config = dict(
    num_key_value_heads=4,
    head_dim=64,
    hidden_act='tanh_gelu',
    norm_eps=1e-05,
    attn_scale=0.125,
    init='normal',
    lr_head=0.00798,
    decay_shape='linear',
    final_lr_fraction=0.0,
    batch_tokens=[16384, 32768, 49152],
    max_seq_len=128,
    train_tokens=403200000,
    dataset='wikipedia_en',
)
Each number is 128 + 32 x the weight over its row's rms, rounded and kept within 0 to 255. Layers, rows and columns count from 0. The size above them is the row's rms in percent of the matrix's.

# layer 3 MLP down (transposed), 1024x256, rms 0.0459, rows 488-540, columns 0-63
size [ 62  79  81  64  98  66  41 104 107  97  92 119  87  80 129  89  79  79  94 105 114 103 124  99  98 115 107 100 119 101 127 102  88 118  86 107  98  95  98 105 103  92 131 114  89  83 116  82  88  79  91 104 100]
[[ 47 133 100  36 130 112 159  96 128 134  98 171 144 150 153 108 148 154 114 128 117  96 118 138 150 178 113 136 110 139  67  75 117 142 102 141 167 100 142 150 133 119 109 127 115 131 107  52 117 120 131  96  52 167 126 126 165 114 147 132 137 193  98 133]
 [140  84 117 102  79 126 143 123 149 143 100 196 129 124 132 160 167 156 112 168  83 117  88 141  79 100 120 142  96 115  98 126 162 134  94  79 108  98  65  90 159 102 121 148 128 122 153 150 134 164  92 174 140 181  94 146 125 131 100 164 130  61 124  95]
 [153  82 130 141 136  99 115 137  98  62 111 145 184 186  98 174  82 162 117  96  90 168 134  69 153  86 142  83  59  66 141 139  92 147  93 152 139 105 156 183 101 143  60 135 119  76  58 127 129 138 123 123 140 175 121  82  97 196  95 130 117  80 126 103]
 [107 158 113 115 155 166 123 159 133 146 106 157 155 104 190  77 138 168  88 153 140 155  92 148 133 100 167 114 127 115 113 151 133 108 135 183 176 132 131 133 164 159 193 135 164 129 113 162 170 188 110 163 132 198 163 123  90 131  73  90 125 161 121 128]
 [ 53 125  38  50 156 186 143 115 163 145 116 149 101 130  93 151 143 125 112 174 119 158 170 126  85 127 155 122 148 101  75 155 180 113 125 165  84 128 145 128  77 163 117 136 103 161 153 134 143 154 146 150 152 110 139 178 140 128  64 121 114 158  95  46]
 [ 56 135 151 113 157 147 107  88 138 137  65  90 143 173  84 174 143 128 125 174 164 171 116  82 139 148 140  95 100  62  92 128 146 145  79 140 130 175 120  93 125 159 106 107 121 133 157 137 164 115 111 127 160 162  88 103 178 107 139 173 120 112 152 157]
 [122 126 161 162 108 190 102  91 140 108 127  77 166 156 183 147 152 156  95 101 135 136 165 160  90  85 161  84 141 129 138 116 119 179 183 159 122 140 166 171 181 118  91 144 183  87 153  74 114 134 117 134 185 164 142 103 169 109 127 173 206 104 135 156]
 [ 96  91 103 165 185 117  89 124 211 141 108 124 143 159 122 138 207  95 167 145 128 164 126 142 103  90  88 145 125 147 152  91 125 177 106 135  95 106 118 132 160 118 177 164 153 113 129 141 129 119  84  66 128 111  80 154 122 122  99 164 119 173 119 176]
 [156  63 112  93  82 136  83 134 174 119 143 173 128 133  95 119 100 103  94 117 104  82 192  78 114  95 144 140 150 135 114 169 121  48 115 135 167 163 184 123 142 112  49 168 151 111  71 125 127 102 156 117  60  98 105 107 126 137  96  63  97 191 127 121]
 [150 116 121  47 132 122  59 112 119 126 118 112 152 186 125  83 197  84 101 138 117 114 128 159 161 158 118 159 113 132  92  84 142 125  98 119 142 138 142  83  80 119 139 114 170 128 113 150 141  86 123 108 141 112 106 105 122  77 139 178 166 136 213 149]
 [121 109 167 101 140 141 127 125  78 121  58 140 156 138 149 117 104 102 120  81 132 164 103 121 157 122 163 113 200  92 129 153  74 123 153 151 108 106 125 163 112 113 125 120 106 112 138 136 124 106 123 118 169 156 126 101  33 127 107 131 151 123 106 155]
 [122 126  77 135 125 112  87 103 127 123  55 118  83 172 121 142 141  63 121 148 166 110 109 125  71 142 124 135 166  87  73  97 153  99 124 169 127  62 149 124  24 165 198 147 177 149 124  93 129 132 167 128  99 131 156 173 107 137 150 137 114 110 109 144]
 [142  81 149 135 111  92 148 193 166 178 160 122 115 145  91 168 153 169 165  50  75  67 174 145 106  65 157 116  83  92  89 134 107 137 146 115 138  94 141 135 119 137 151 127 167 170 145 142 171 137 186 161  66 134 189 101 120 146 133 120  91 140 136 124]
 [ 91 152 119 119 136 151 100 167 157 155 119 138 114  96 105 134 106 166  95  82 122 110  84 129 190 126 143 137 204 107 149 144 123  79 121 107 112 145 109 106 145  92 141 141 150 170 143 129  82 146 144 118 102 144 125 159 134  80 154 164 101 133 135  86]
 [130  94 163 131 139 160 174 118 171 105 140 116 119  91 174 150 127 157  89 134 142  77 123  39 143 159 137  88  71 175 120  79 134 124 175 106 144 108  96  68 146 115 148 167  87 156  52 100 135 158 119 102 150  95 165 180 106 116 119 205 148 134 190 106]
 [ 86 103 125 101 118 128 121 136 131 111 142  54 124 119 137 134  97  94 161 198 114 117 180 133 167  85 118 130  86 158 145 139 179 140 106 114 125 123 164 113  96  95  91 124  77 163 162 165  98 150 158 120 144 133 166 160  81 146 135 203 131 122  76 173]
 [135  92 154 149 217 120 109  88 130 145  90 135 150 127  83  87 157 144 117 156 116 154 102 135 112 119  97 150  69 188 123 175  91 177 122 167  79 160 100 165  97 156 166  81 113  92  70 124 118 107 127 106  76 136  89 122 128  82 106 151 141 118  97 110]
 [157 186 138 133 136 185 144  71 129 131 162 142 190 199  67  95 118  96  85 166  84 170 159 132 147 133  89 109 121 128 127 154 129 110 144 140 193 178 116 137  73  87 105 130 152 133 113  87 120 129 120 125 173 154 127 141 145 115  96 135  93 101 165 125]
 [151 117 109 143  85 159 102 130 119  77 116  90 109 124 138  45 114 122 111 116 159  94 141 178 108 177 147 149 109 104 147 178 148 121 135 122 154 142  95 139  97 136 130 111 184 128 100 129 100 167 137 125 143  94 117 166  77 141 149  78 196 150  90 128]
 [147 146 147 211 106 149  87 152 120 125 118 120  86 104 151  83 117 165 135 106 156 132 183  87 128 101 126 106 121 134 110  98  95  87 154 193 121  84 124 102 199 116 178  66  47 153  95 129 120 102 105 170 158 169 141 156 127 115 145 166 143 192 126 116]
 [ 87 186 146 153 104 138 128 163 120 141 122 114 144 105 144 169  85 171 131  51 163 153  82 147 112 146 130 171 127 120 173 119  99 139 160 127 119 136  79 101  61 110 132 164 103 170  98 123 101 142 131  94 149 120  98 123 194 125 151  80 172 145 108 102]
 [ 92 143 112 149 142 115 105  98 111  85  91  72 138 152 107 113 188 129 106 160  72 134 115 113  60 182 162 134 124 170 158 134 162 119 172 121 137 161 160 110 133 125 145 128  68 130  83 113 122 181 158 141 108 164 163 160 122  56 103 171 112 124 126 186]
 [118 110 117  77 197 141 101 138  74 154 136 119 173 102 116  82 155  68  92 165 175 130 180 119 126  83 163 156 116 159 113 145 115 160  98 159 132 104 139  58  96 167  47 111 125 107 165 120 114 127 123 151 112 148 150 142 147 125 121 180 113 178 114  90]
 [121  49 113 178 140  84 124  98  95 136 151 166 177 123 132 126 156 140 121 126 144 155  81 136 136 119 109 109  87 135 128 180  76 149 129 116 130 100 158  87 182 162 204 171 150 114  83 117 144 110 135 125 152 127  72 124 113 116 106 132  80 149 153  85]
 [114 157 100 151 128 107 153 147 118 139  97  78  95 181 153 172 102 131 135 119 151 140 169  69  81 121 125 108 194 129  78 114 124  79  89 190 158  99 146 180 146 130 130 167  47 110  89 140 113  73  65 120 121 100 102 161 114 107 129 140 160 147 179 143]
 [ 34 100 165 111  85 140 108 154 108 132 148 104 115 189 137  92 159 142 164 126 119  53 165 177  84 169 134  76 129 182 119 102 143 149 126 148  68 165 114  91 128 117 146 117 137  87 124 166  97 182 119 112 115 118 165 103 160 129 163 153  60 162 125 100]
 [118  96  94  85 169  96 166 165 117 160 117 193 116 125 135 186 110 106 159 103  94 129 122 156 133  97 144  90 133 191 154 154 110 109 116 158 124  83  87 120  86 129 129 135 116 140 126 105 123 151 115 156  48 100 157 159 151 129 147  87 151 136 112 168]
 [148  88 115 111 152 103  94 102 122 188 100 133 172 148 108 146 105 126 120  96 104 154 169  95 142 189  86 166 124  74  94 111 115 123 142 163 154 109 139 149 171 163 183  99  79  95 118  78 154 137 118 129 118 162 119 145 148 164 161 124 111  90  69 131]
 [146 120 108 159 135 102  78 162 134 167 101 136 123  93 131  70 154  91 100 107 120 213  74 127 148  90 120 149 172  89 110 153 129 170  97 133  55 107 149 154 123  87 176 112 101 143 189 163 106  93 143  96  85  80  82 127 166  74 125 138 162 127 148 160]
 [124 140 125 136 146 138 112 118 108 103 125 162 107 126 123  93  57 126 159 150 127 105 100 147  85 149 148 134 204 121 164 174 173  75  67 162 155 107 107  39  95 161 151 146 180 106 110 190 153 118  85  73  75  67 147 154 159 142 102 109 122 125 146 112]
 [137 171  98 111 158 119  99 112 172 168 148 108  82 148 110 170 158 118 110 151 163 183 139  80  90 137 134  72  87  46 144  88 120 100 107 168  97 180 144 138 108 168 109 144 103  90 136 133 128  93 113  82 151 114 116 155  98 125  78 121  59 164 120 115]
 [157 143 125 112 147 150 145 146 130  71  97 110 165 176 107 127 120 134  86  81 181 112 169  98 132 109 121 116 178 156 139 195 132 146 155  98 132 116 157 169  97 125  87 163 194 148  77 146  93  74  72 125 130 139 132 116 153 119  73 175  75 112 164  74]
 [ 89  90 177 129  90  80 137 166 133 132 134 109 156 151 126  99 103 155 138 108 140 147 120 155  73  99 166 143  90  94 151 185 145 131 132 149 112 122 113 127 107 105 130 171 120 116 133 191 106 102 171 121 138  90 127 133  72 157 104 165  89 174  86 159]
 [145 144 158 110  87 143 103 163 145  96 141 164 150 126 142  90 150 190 105  54 122  90 131 143 160  96 134 119 145 101 134 133 105 126 160 123 208 157 106  84 147 116 131  88 146 127 118 119 166  89 126  74 125 135 165  87 144 148 154  68 123  46 183 148]
 [ 95 150  92 102 138 110 170 111 134 145  86 152  95 121 172 164 186 124  81  79 169 139  95 131 135  57 106  84 209 107  99 142 196 139 142 109 145 115  99 138 164 120 168 129 132 124 112 141 131 117 134 136  96 115 124 105 121  87 140 129  72 116 142  62]
 [109  91 128 116 111  98 180 165 142 130 185 104 125 202  88 131 123 141  96 125 127 156 142 105 120 127 178 134  73 120 102 143 168 130 130 137 120  74 114  83 128  94 134 128 148 159  77 155  99  98  57 149 131 146  97  68 166 101  76 148  99  93 176  56]
 [155 161 142 120  84  93 133 110 150 116 160 170 125 171 153 113 103 108 133  63  83 132 110 145 105 114 143 178 124 123 178 197  93 161 144 136 123 114 124 173  91 108 127  62 109 159  49 129  60 124 101 172  84 189 188 105 117 150 157 159 120 144 105 154]
 [124 144 148 130 122  68  99 146 185 148 114  50 158 133  41 108 147 141 112 136 180 209 124 120  86 144 126 148 143 120  96  73 102  98 114 117  68 158  76 129 122 133 146 181 148 120  81 116  75 145 176 141 112 122 181 121  97 121 115 114 105 135 109 118]
 [111 120 142 164 157 136 102 153 106 109 118 163  58 176 103 112 124 142  91 101 103 128 160 174 152 118 135 132 118 145 125 154 112 153  83  78 117  88 128  69 161 144 161 155 170 105 193  73 181 135 149  58 143 141 114 174 170 102 122  97 126 152 126 111]
 [125 128  87 149 161 104 128 165 102 111 113 130 129 158 213 153 163 153 146 130 165 170 154 123 121  52 115 171 114 194 156 158 152 143  88 146 135 101 127 128  82 123 142 102  91 118 117 109 145 143 157  74 111 157  94 101 135 115 195 123 164  99 136 131]
 [ 97  71 106 160  97  88 122 104 182 157 129 100 201 151 124  94 117  98 106  63 122 123 148 115  97 124  83 120 136  89 140  90 134 115  92 120  97 208 164  92 139 130 137  81 124 125  79 164  91 128 104 177 114 207  89 142 151 110 188  88  93 123  97  94]
 [ 89 136 127 126  97  62 149 117  51 135 106 154  56 121 135 218 132 184  77 111 170 140 161 110 143 116 106 146 121 143 151 137 195 114  54 148 118 112  58 103 143 136 154 132 170 172 198 144 139 122  88 102 165 120 120 123  94  96 113 128 110 118 156 146]
 [144 204 131 165 109 175 138  36 122  95 149 125  63 110 149 101  49 156 110 173 138 107 178 133 108 138 155 136 165 117 178  58  99 117 107 106  81 133 117 140 128 124  76 109  83 154 121 175 156  98 156 115 150 106 173  92  50  60  89 112 123 153 144 117]
 [ 93 123 104 100 142 157  99 141 151  93 142 141 142 171 129  62 103 107 141 141 176 165 131  91 143 108 129 126 188 116  86 132 140  70 103 119 141 112 151 109  56 164 102 107 158  92 132 109 145 139 103 143 147 156  96 151  82 105 139 143 126 123 160  60]
 [120 137  97 107  89 159  99 151 176 106 162 138 126 145  54 187  73  98  56 165 139 172 158 176 112 145 116 205 165 162 118 100  90 148  81 126 156  98 156  74 136 120 157 132 159 110 127 151 145 123 102 110 160 163  91 178 113 131 151 145 128  98 115 152]
 [169  95 116 112 171  93 120 168 135 142 117  90 158 167 211 131 162 107  84 159 189 127 156  84 116 113 174 111  86 128 149  99  93 135  68 168  78 165  93 119 198 126 131  77 127 129 102 148 130 183 131 119 108  95 106 164  88 106 137  85  97 124 136 142]
 [116  94 167 149 159 113 118 158 124 147 138  64 156  86 169 137 168 161 103 108  98 116 113 130 201 142 109 125 117 136 162 118  99 111 136 157 152 131  53  55  91 147 164 194 123 124 165 103  78 145 139 101  91 123 120 162 129  87 157 127 133 148 132 154]
 [125 149 145 141 137 159 138 136  91 131  72 140  88  96 144  89  61 172  89  92 165 123  61 140 145  29 156 166  75 113 160  98 137  80 153 138  55 150 144 141 108 149 156 133 131 100 129 135 135 183 153 139 154 100 109 139  98 118 124 123  70 113 161 121]
 [ 86 129 152  98 146 207 112 135 133 108 156 107 173 153 126 103  83 131 162 101 133 102 118 136 123 153 142  71 148 126 121 108 119 104  94 180  73 111  54 123 141 173 137 164 100 148 145 143 150 166  89 108 101  83  98  85 126  74 120 166 120 118 136 142]
 [160 142 110 132 112 119  92  92 106 192 127  79 139 180 205 206 123  94  66 115 141 117 147 159 134  92 126  96  75 146 120 179 107 141 156 139  89 123 145 128 140 123 112  83  48 154  86 148  86 121 128 157 128  58  99 142 105 157 130  67  94  75 133 167]
 [191 131  98 120 158  97 161  94  97 128 132 148 122 134 122 152 167  93 102 117 163 116 100 124 116 142 114 177 107 129 108 152 139 183 145 122 117  95 112  76  94 192 138 127  75 154  87 173 123 123 137 141 145 159 147  65 149 176 123  80 148  90 111 125]
 [157 180 209 138 171 110 151 122  67 179 150  99 159 171 117  69  56 128 166  74 145 143 146 141 179 127 171  93 122 137 104 127 102 110  95  66 115 133 113 158  89 120 123 113 151 120 149 209 165 198 159  78 109 163 100 170 140 159  81 157 120 136 151 114]
 [100 127  93 169 134 137 102 120 148 138 131 106 133 162 116 118 115 114 101 104 133 122  83  94  53 127  87 138  78 111 101 127 119 140 126 123 156 122 133 143 177 194  96 171 161 114 191  92 126 167 188 132 137 120 197  59 147 112 146 113 140 110 121 186]]
# layer 3 MLP up, 1024x256, rms 0.0459, rows 489-540, columns 0-63
size [ 77  90  75 103  70  37 116 117 112  95 116  89  74 117  91  93  72  97 109 115 105 122 108 106 112 111 100 117 103 119 109  92 125  87 108  96  78  97 104 109  98 123 113  90  86 116  85  90  83  95 104 104]
[[130 193 113 176 113 111 168 148  81  94 158 101 127 107 100 108  75 105 104  66  94 184 114 145 123 134 122 114 131 148 128  78 102 119 144 141 133 167 136 208 103 132 167 123  74  95 137 140 133 126 127 122  85 131 123 137 108 195 117  79 100 146 100 172]
 [119 193 118 118 126 152 128 107 153 184 143  94  93  74 190 112 152  87 121 167 162 105 100 188 114 143 135 158 190 169 130  89 115  94 185  92 108 139  81  95 148  93 199 103 158 199 150  97 132 130 121 136  89  89 188 178 146  76 179 145 131 192 102 185]
 [118 126 159 150 122 105 166  79 128 101 142 107  73 164  96 169 130 102 155 107  93 110 171 113  84 160 102 142 118 121 136  86 125 137 129  88  84 122 134 111 102  71  70 115 118 136 155  81  89  75 155 121 123  66 105 118 146 133 206 157 120 130 105 147]
 [180 163 147 184 129 131 151 174 120 138 119 126 111 155 117 117 187 123 152 160 147  98 113  46 174  89 137 111 147  96 143  68 108 162 114 152 152 149  61  62 186 156 163 171 118 124  92 145 157 161 134 149  97 146 144  91 127 155 116  49 156 172 179 118]
 [152 123 113 145 146  90 138 187 130  93 160 172 139  98 155  70 116 105 153  73  82  82 144 170 126 115 106 160 116 177 168 114 119 154 147  75 143 120 153 178 123 132 174 137 124 116 118 119 102 141 156 152 105  94 172 138  67 125 130 112 103 100 115 101]
 [ 79 168 123 149  68 157 103 172  97 131 128  77 147  79 127 149 137 175  75 156  90 141 118  92 140 173 179 141  82  39 217 112 105 160 159 151  79  96 156 137 142 118 109  99 120  85 163 184  92 123 107  81 117  89  94 124 136 152 135 135 170 133 125 152]
 [125 163 154 100  66 142 167 149  76 130 136 153 110 142 136 151  77 166 107 131 146 113  97 139 167 139 181 114 148 159  94 170 142  55 147 103 177 137 152 111  70 109  94  99 106 168 126 107 138 135 131 155 107  95 157 134 109 112 165  86  93 117 135 133]
 [117 144 195 119 149  96 103 179  86 139 115 155 144 101 120 128 148 122 120 108  78 157 103 174 119 128 163  81 144 160  88 147 144 199 179  78 131 132 131 145 133 136  88  94 110 119 168 144  96 163  97 132 134 154 147 155 110 138  95 188 139 118 110  91]
 [101 166  76 207 127 131 156 122 129 106 131 138  82  89 138 138  80 141 154 119 129 141 115  70 116 101 143 116 125 151 158 182 140 147 168 154 117 139  90 153 151 172 112 166 107  95 118 112  94 182 129 170 111 147 132 187 135 177 131  61 135 138  92 127]
 [159 156 153 138 103 145 152 138 146 125 175 142 124 116 120 108 135 155 158 106 127 111 160 121 101 115 154 148  74 150 129  83 178 159  98  93 103 131 130 102 112 128 139 160 171 139 105 117 175 151 121 121 112 169 136 121 220 105 138 101  72 132 112 124]
 [ 83 172 154 208 120 183 189 156 163 129 107 114 135 155 118 173 165 136 136 170 104 130 107 153  80 106 167 162 157 110 182 177 116 135  87 125 155 148  96 119 164 138 153 132 117 116 145 115 173 104 162 144 105 118 150 152 106 162 121  95 125 107 153  94]
 [107 150 159 111 139  83 159  65 182 125 157 106 139 114 170 110 143 140 108 119 119  80 137 138 117 119  82  86 102 134 110 169  90 174 145 138 140 122 122 115  94 145 107 101 149 140 143  83 110 138  64 119 125 169 146 137 147 154 129 124 112 105 141  67]
 [142 137  95 112 165 130 111 136 172 157  87 151 131 139 172 129 146 137 162 161 117  76  58 106 154  83 148 111 124 121 120 148 149 107 127  91 111  72 152 135 159  81  99 122 214 156 139  52 155 135 121 124 107 120 144 145 118 106  73 132 140 131 186 150]
 [124 176 114  71 139 150  94 118  76 105  83 125 120 146  97 103 110 136 122 130 129 137  87 234 130 106 127 147 198  99 178 117  66 159  67 134 153 121 122 196 115 138  38  58 129 149 172 180 143  98 110 179 126 167  71  91 112  90 154 141  99 120  73 163]
 [126 137 131 162 114 128 139  87 126 128  91 210 126 190 119 126 162 170 147  77 102 167 102 121  70 152 122 111 131 149 101 112  91 121 160 122 161 144  43 121 149 169 188 139 145  74 136 133 204 132 110 125 116 123 113 119 146 132 165  66 118 117 165  58]
 [118 175 109 108  59 162 163 177 133  79 148 106 108  93 158 162  98  62 127 130 159 124 112 134 120 147 132 147 152 144 127 107 103 117 152  74 215 125 165 117 129 101  90 166 121 148 174 109 145 145 126 106 167 123 115  80 162 139 152 136 106 125 125 184]
 [113 173 165 124 141 175 112  38 146 126 151 115 158 170  97  63 155 119  93 152  82 161 148 116 130  92 120 125 143  97 126 147 123  95 153  54 117 177 167 141 147  71 109 149 219 158 109  90 137 119 160 124 211 104  56 133 164 136 138  91 133 167 146  99]
 [110 122 181 111 112 114 165 109 146 198 111 190 170 109 139 188 198 172  96 141  82 149 169 106 135  72  83 101  99 160 153  53 126 104 134 137 114 127 144 119 138 119 143 118  50 121 133 133 168  99 102 142 125 175 130  56 168 122 121 152  91 114 163 138]
 [110 107 135 122 170  72 159 126 131 123 112 139 137 146 142 102 147  43 112 172  84 155  76 176 132 135 158 109 162 131 123 182 142 189 137  69 210 238 114 108  98 162  66 160 202 107 148  93 134 151 153 137 102 113  79 158 152 152 105 108 107  96 170 143]
 [109 113 139 152  84  84 146  97 140 101 123 142 150 167 105 102  82 170 174 121 113 119  74  98 172 113 130  81 150 147 164  64 156 102 152 128 140  98 135 139 179  97 104 153 130 141 129 131 186  92  98  88  59 155 151  87 115 119 164 154 161 159 181 162]
 [104 108  93 107 100 172 174 114 149 171 173 160 132  64 146 165  67 142 179 123 186 124 143 143 171  78  83 139 144  54  93 124 130  91 114 143 130  87  97 162 133  80  76  97 146 116 157 129 148 105 120 101 166 116 116  74 161 217 145  81 139 143 112 131]
 [148 133 150 165 139 152 172 115  83 101 122 113 123 142  77 178 190 164 127 111 105  94 106 105 150 130 111 110 163  97 124 113  89 105 129 152  92 108 106 131 151 129 123 166 155 122 100 191 130  84 163 144  81 107 137 116  91 132  99 115 139 114 169  89]
 [ 98 187 142  70 155 122  99 150 128 127 108  82  93 134 144 151  84  99 150 113 107 112 184 154 122 130 128 119 184  95 139  63 158  95 170  94 178 136 117 147  96  96  79  71 107 176 164 113 155 144 140 133  95 131 171 185 145 136 159 115 149 126 128 205]
 [144 109  86 115 134 126 121 162 141 110 123 143 158  84 134 105 174 144 100 166 104 112  75 168 133 142 118 164  90 111 146 130 111 154 142  69  97 198 116  91 103 148  68 112 224 126 161  99 130 147 185 139 117 192 140 168 100 174 114 117  93 126  91 120]
 [145 108  93 126 160 140 102  83 122 164 119 152 174 139  84 139  98 123 134  84 166 188  66  83 100  51 128 188 120  73 148 165 119 140 110 134 169 136 101 157 117 120 130 158 145 128 122 111 134  96 138 185 156 167 115 120 112 158 101  37 143  99 147  86]
 [121 130 134 156  92 132 149 109  69  98 143  79 132 179 120  90 156 169  99  92 130 130 159 179 147 122  84 182  77  49  63 148 163 175 111 106 120 165 187 126 139 153 115 137 131 107 149 117  64 113 106  63 166 132  95 161 140 125 125 165 104 128 179  72]
 [154 132  84 113 112 151  88 154 180  30 165 109 111 109 141 150 178 149  95 151 102  82  77 168  60 125 145 107  61 143 139 115 179 106 159 138 139 125 114 157 108 116 147 104  96 158 134 135  83 116 140 112 155 110 113 113 107 108 127 131 123 145 117 149]
 [115 143 162  64  83 185 193 144 129 147 167 137 119 135 114 161 109 125 189 147 140 109 133 113 122 149 164 160  81 146 110 126 140  70 136 120 181 137 139 119 117 151  96 103 121 125  61  78 150 149  88 174 130 196 147 169  76 162 164 110 116 162 125 138]
 [126 112 133  89 114 126 144 142 145  83 141 108 178 131 141 126 173 132 135 119 126 105 152 141 135 118 101 112  77 120 100 172 132 167 173 135 159 114  68 206 151 121  77 107  99 124 165  84 104 182 184 177 175 136 103  73  73 154 131 148 128 182 131 137]
 [ 58  95 144  31 118 156 103  90 142 141 142 140  71  97  82 134 129 127 164 104 148 125 157 145 119 124 152 119 155 160 117  97 157  86 164 115 106 139 138 104 109 115 136 103  90 105  76  88 166 100 130 113 150 151 126 132 109 143 105  59  86 168 148 100]
 [120 155 175  92 134 132 138 111 133 133 153 168 167 161  81 102  98  54 123 140 146 133 109 140 127  96  98  63 134 158 109 128 111 137 149 142 143 173 143 121 112 128 191 114  69 157 112 102 153 184 166 138 186  99  86 135 149 174 121 144 188  88 135  81]
 [144 160  86 142 142 148 148  89 107 101  75 132 111 117 119 176 141  83 112 135 117 174 165 112 107 167 110  99 145 165  77  94 160 149  97  59 149 145 134 106 158 116 135  70 115 131 175 101 117 131 115 117 120 138  98 113 184 124 167  73 180 112 140  59]
 [ 81 164 105 120 148  83 135  47 131  96 129 102 136 144 119 148 133  40 178 152 138 153 152 125 100 124 117 122  90 153 188 103 129 126  46 136 100  87 120 140 140 127 146 170  94 135 156 118 109 168 166 195 110 121  39 153 184 169 155 159 150 202  67  89]
 [127  81 194 136  94 127 107 156 121 108 172 134 211 162  86 107 133 176 144 121 143 136 111  58 123 180 127 198  80 156 128  93  89 183 137 153  94  94 164 153 144 163  85 124 116 115 107 123 100 138 118 147 119 108 152  96 120 179 115 144 156 160 104 196]
 [168 102  83 169 114 169 129 147  69 114  45 100 118  89 116 112 152  93  65 103 157  93  82 105 114 157 115  89  84  93  49 167 104 135  66 152 146 128  90  73 204 120 133 154 155 185 131 105 132 135 120 238  44 110 159  81 122  89 150 179 117 163 144 132]
 [116  66 170 157 133 152 149 114 126 153  93  75 197 127 124 111 139 130 131 148 144 118 144 113  62 160 165 127  85  76  85 102 157 105 183  91  81 193 124  88 173 135  64 147 132 111 154 143 123 140 150  95 135  98  82 168 113 168  84 126 103 120 102  83]
 [159 116 141 136 145 121  97 125 128  95 141 144 109 129  51 127 147  70  80 113  87 142  80 120 113 166  90 103 112  79  93 144 169 149  98 105 113  71 152 107 125 143 122 221 144 108 167 124 138 118 162 103 134  81 177 115 111 127  84 158 126 157 129 107]
 [149 167 150 126 129 174 147 107 141 135 144  95 145  94 133 153 161  68 130 133 107 110  90 130 107 133 147  95  93 130 104 131 130 115 178 168 151 142 170 141  99 132  95 119  45 139 136 141  70 165 100 199  76  83 133  91  74 162 134 148 102  93 103 126]
 [131  95 177 126 121 133 149 112 158 144 113 135 111  82  65  98 107 111 160  93  62 114 119 173 142 169 154  57 111  52  92  65  68 139 135  97 140 171 140 111 144 141 128 162 118 149 156 158 125 138 115 175 142  73 157 154 154  93  95 147 107 167 100 142]
 [141 178 126  37 138 123 146 156 104 106 129 153  71  68 143 150 105 132 179 169 171 155 115 133 157 115 155 152 135 169 144 158 125 138 156 143 169  75 119 195 105  93 104 174 114 115 186 105 152 171 159  81  79  81 141 103 130 164  76 152 149 154 192 127]
 [167 138  80 121 133 161 104 130 153 130  99 156 232 121 105  70 139  74 208 109 123 123 119 128 117 125 156 100 143 100 100 121  63 121 191  93 149 133 143 161 111 174 135 104 136 111  41  96 143 114 139 116 119 135 128 101 162 184 151 139 124 145 112  93]
 [130 116 106 122 102 175 153 155 154 114 159 140 117 174  60 176 120 166 112 179  19 110  91 108 146 154 118 159  59 130 173 151 145 179 135 159 150 147 111 103 109 190 137  92 129 121 126 122 136 167 138 118 103 127 118 122 111  75 154 185 161 142 105 141]
 [159  82  93 124 110 134 153 136 139 130 138 150  87 152  96 129 111 163 108  61 143  77 157 160 137 148 140 126 119  89  90 116 163  99 147 146 112 162 139  95 112  84 113 145 180 145  95 152 135 111 100 100 127 135 118 152  86 178 158 134 119 119 135  89]
 [152 165 121  87 139 157 108  80  98 134  78 149 175 144 160  87 114 154 122  93 155 109  44  87 122 134 154 113 114 154 140 169 136 167 166  89  53 120 154 151 151 175 116 195  96 120 119 116 156  74 133 183 140 120 125 166 104 119  83 130 177 153 164  71]
 [ 82 167 144 136  66 160 150  65 135  73 160 107  75  88  64  89 100 169 179 108  94 110  78 191 133 123  98 135 170 102  62 149 167 124 175 120 136 100 184 116  77 155 140 184 132 155 148 134 175 108 130 127 174 133 151 102 173 118 144 122 154 127 100 115]
 [104 164  83  88  90 137 109 124 131 108  96 145 106 138 112  96 125 110 149 136 114 148  94 156  84 112 134 169 163 114 148 132 166 134 128 118 133 129 209 198 145 124  52  91 116 126 120 153 187 157 132 134 163 125 128 149 141 152 103  57 123 153 120 128]
 [116  98  88  87 125  91 110 130 160 105 145 124 151 143 133 145 157  99 184 159  96 179 153 109 111 221  70  55 180 122  85 135 106 170  96 131 186 127 100 122 137 108  71 109 156 158 122 149  97  60 136 121 145 166 141 129 181 147 108 131 171 151  76 159]
 [152 141 153 138  71  69 134 111  95 123 130 127 132 119 126 140 188 114  58 136 160 177 103 120 141  99 118 175 111 111 153 142 157 161 138  62 157 123 176 145 120  66 145 130 142  83 145  95 108  73 141 168 170 177 165 184 142 157 137 103 140 136 131  68]
 [121 104 148 127 130 127 194 182 154  93 112 215 119  92  48  77 127 169 177 164 130 121 110 137 108 142 129 142 211 136 118 115 120 123  65 142 144 129  98 130  77 130 144 163 184 103 161 137 181  96 148  88 123 145 164 115 159 144  96 159 205 142 118  86]
 [ 56 111 145 131  81 203  97 121 191 135 137 126 171 127 143 123  75 141 131 134 114 136 153 125  92 107 159 104 154 122 144 120 113  99 110 135 117 126 160 157 140  83 125 122 134 115 179  82 139 150 159 104 152 112 104 175  79 137 133 150  72 155 135 147]
 [ 38 127  76 143 102 137  62  96 160  56 108  96 132 117 141 119 175 140 142 141 122 147 114 169 106 107  81 115 152 124  92 129 184 162 142 187 153 124  90  96 183 178 132 152  74 105  80  73 123  92 114 147 145  89 151 153  86 106 147  51 133  80 106 107]
 [147 121 120 138 100 127 164 174 141 103 102 149 145 125 129 135 177 114 119 133  85  92 126 127 210 116 176 150 118 120 121 152 115 140 116 165 104 137 150 107 130  88 177 121 126 168  94 121 183  82  90  88 102 113  97 144  62 123 125 142 120 103 132  75]]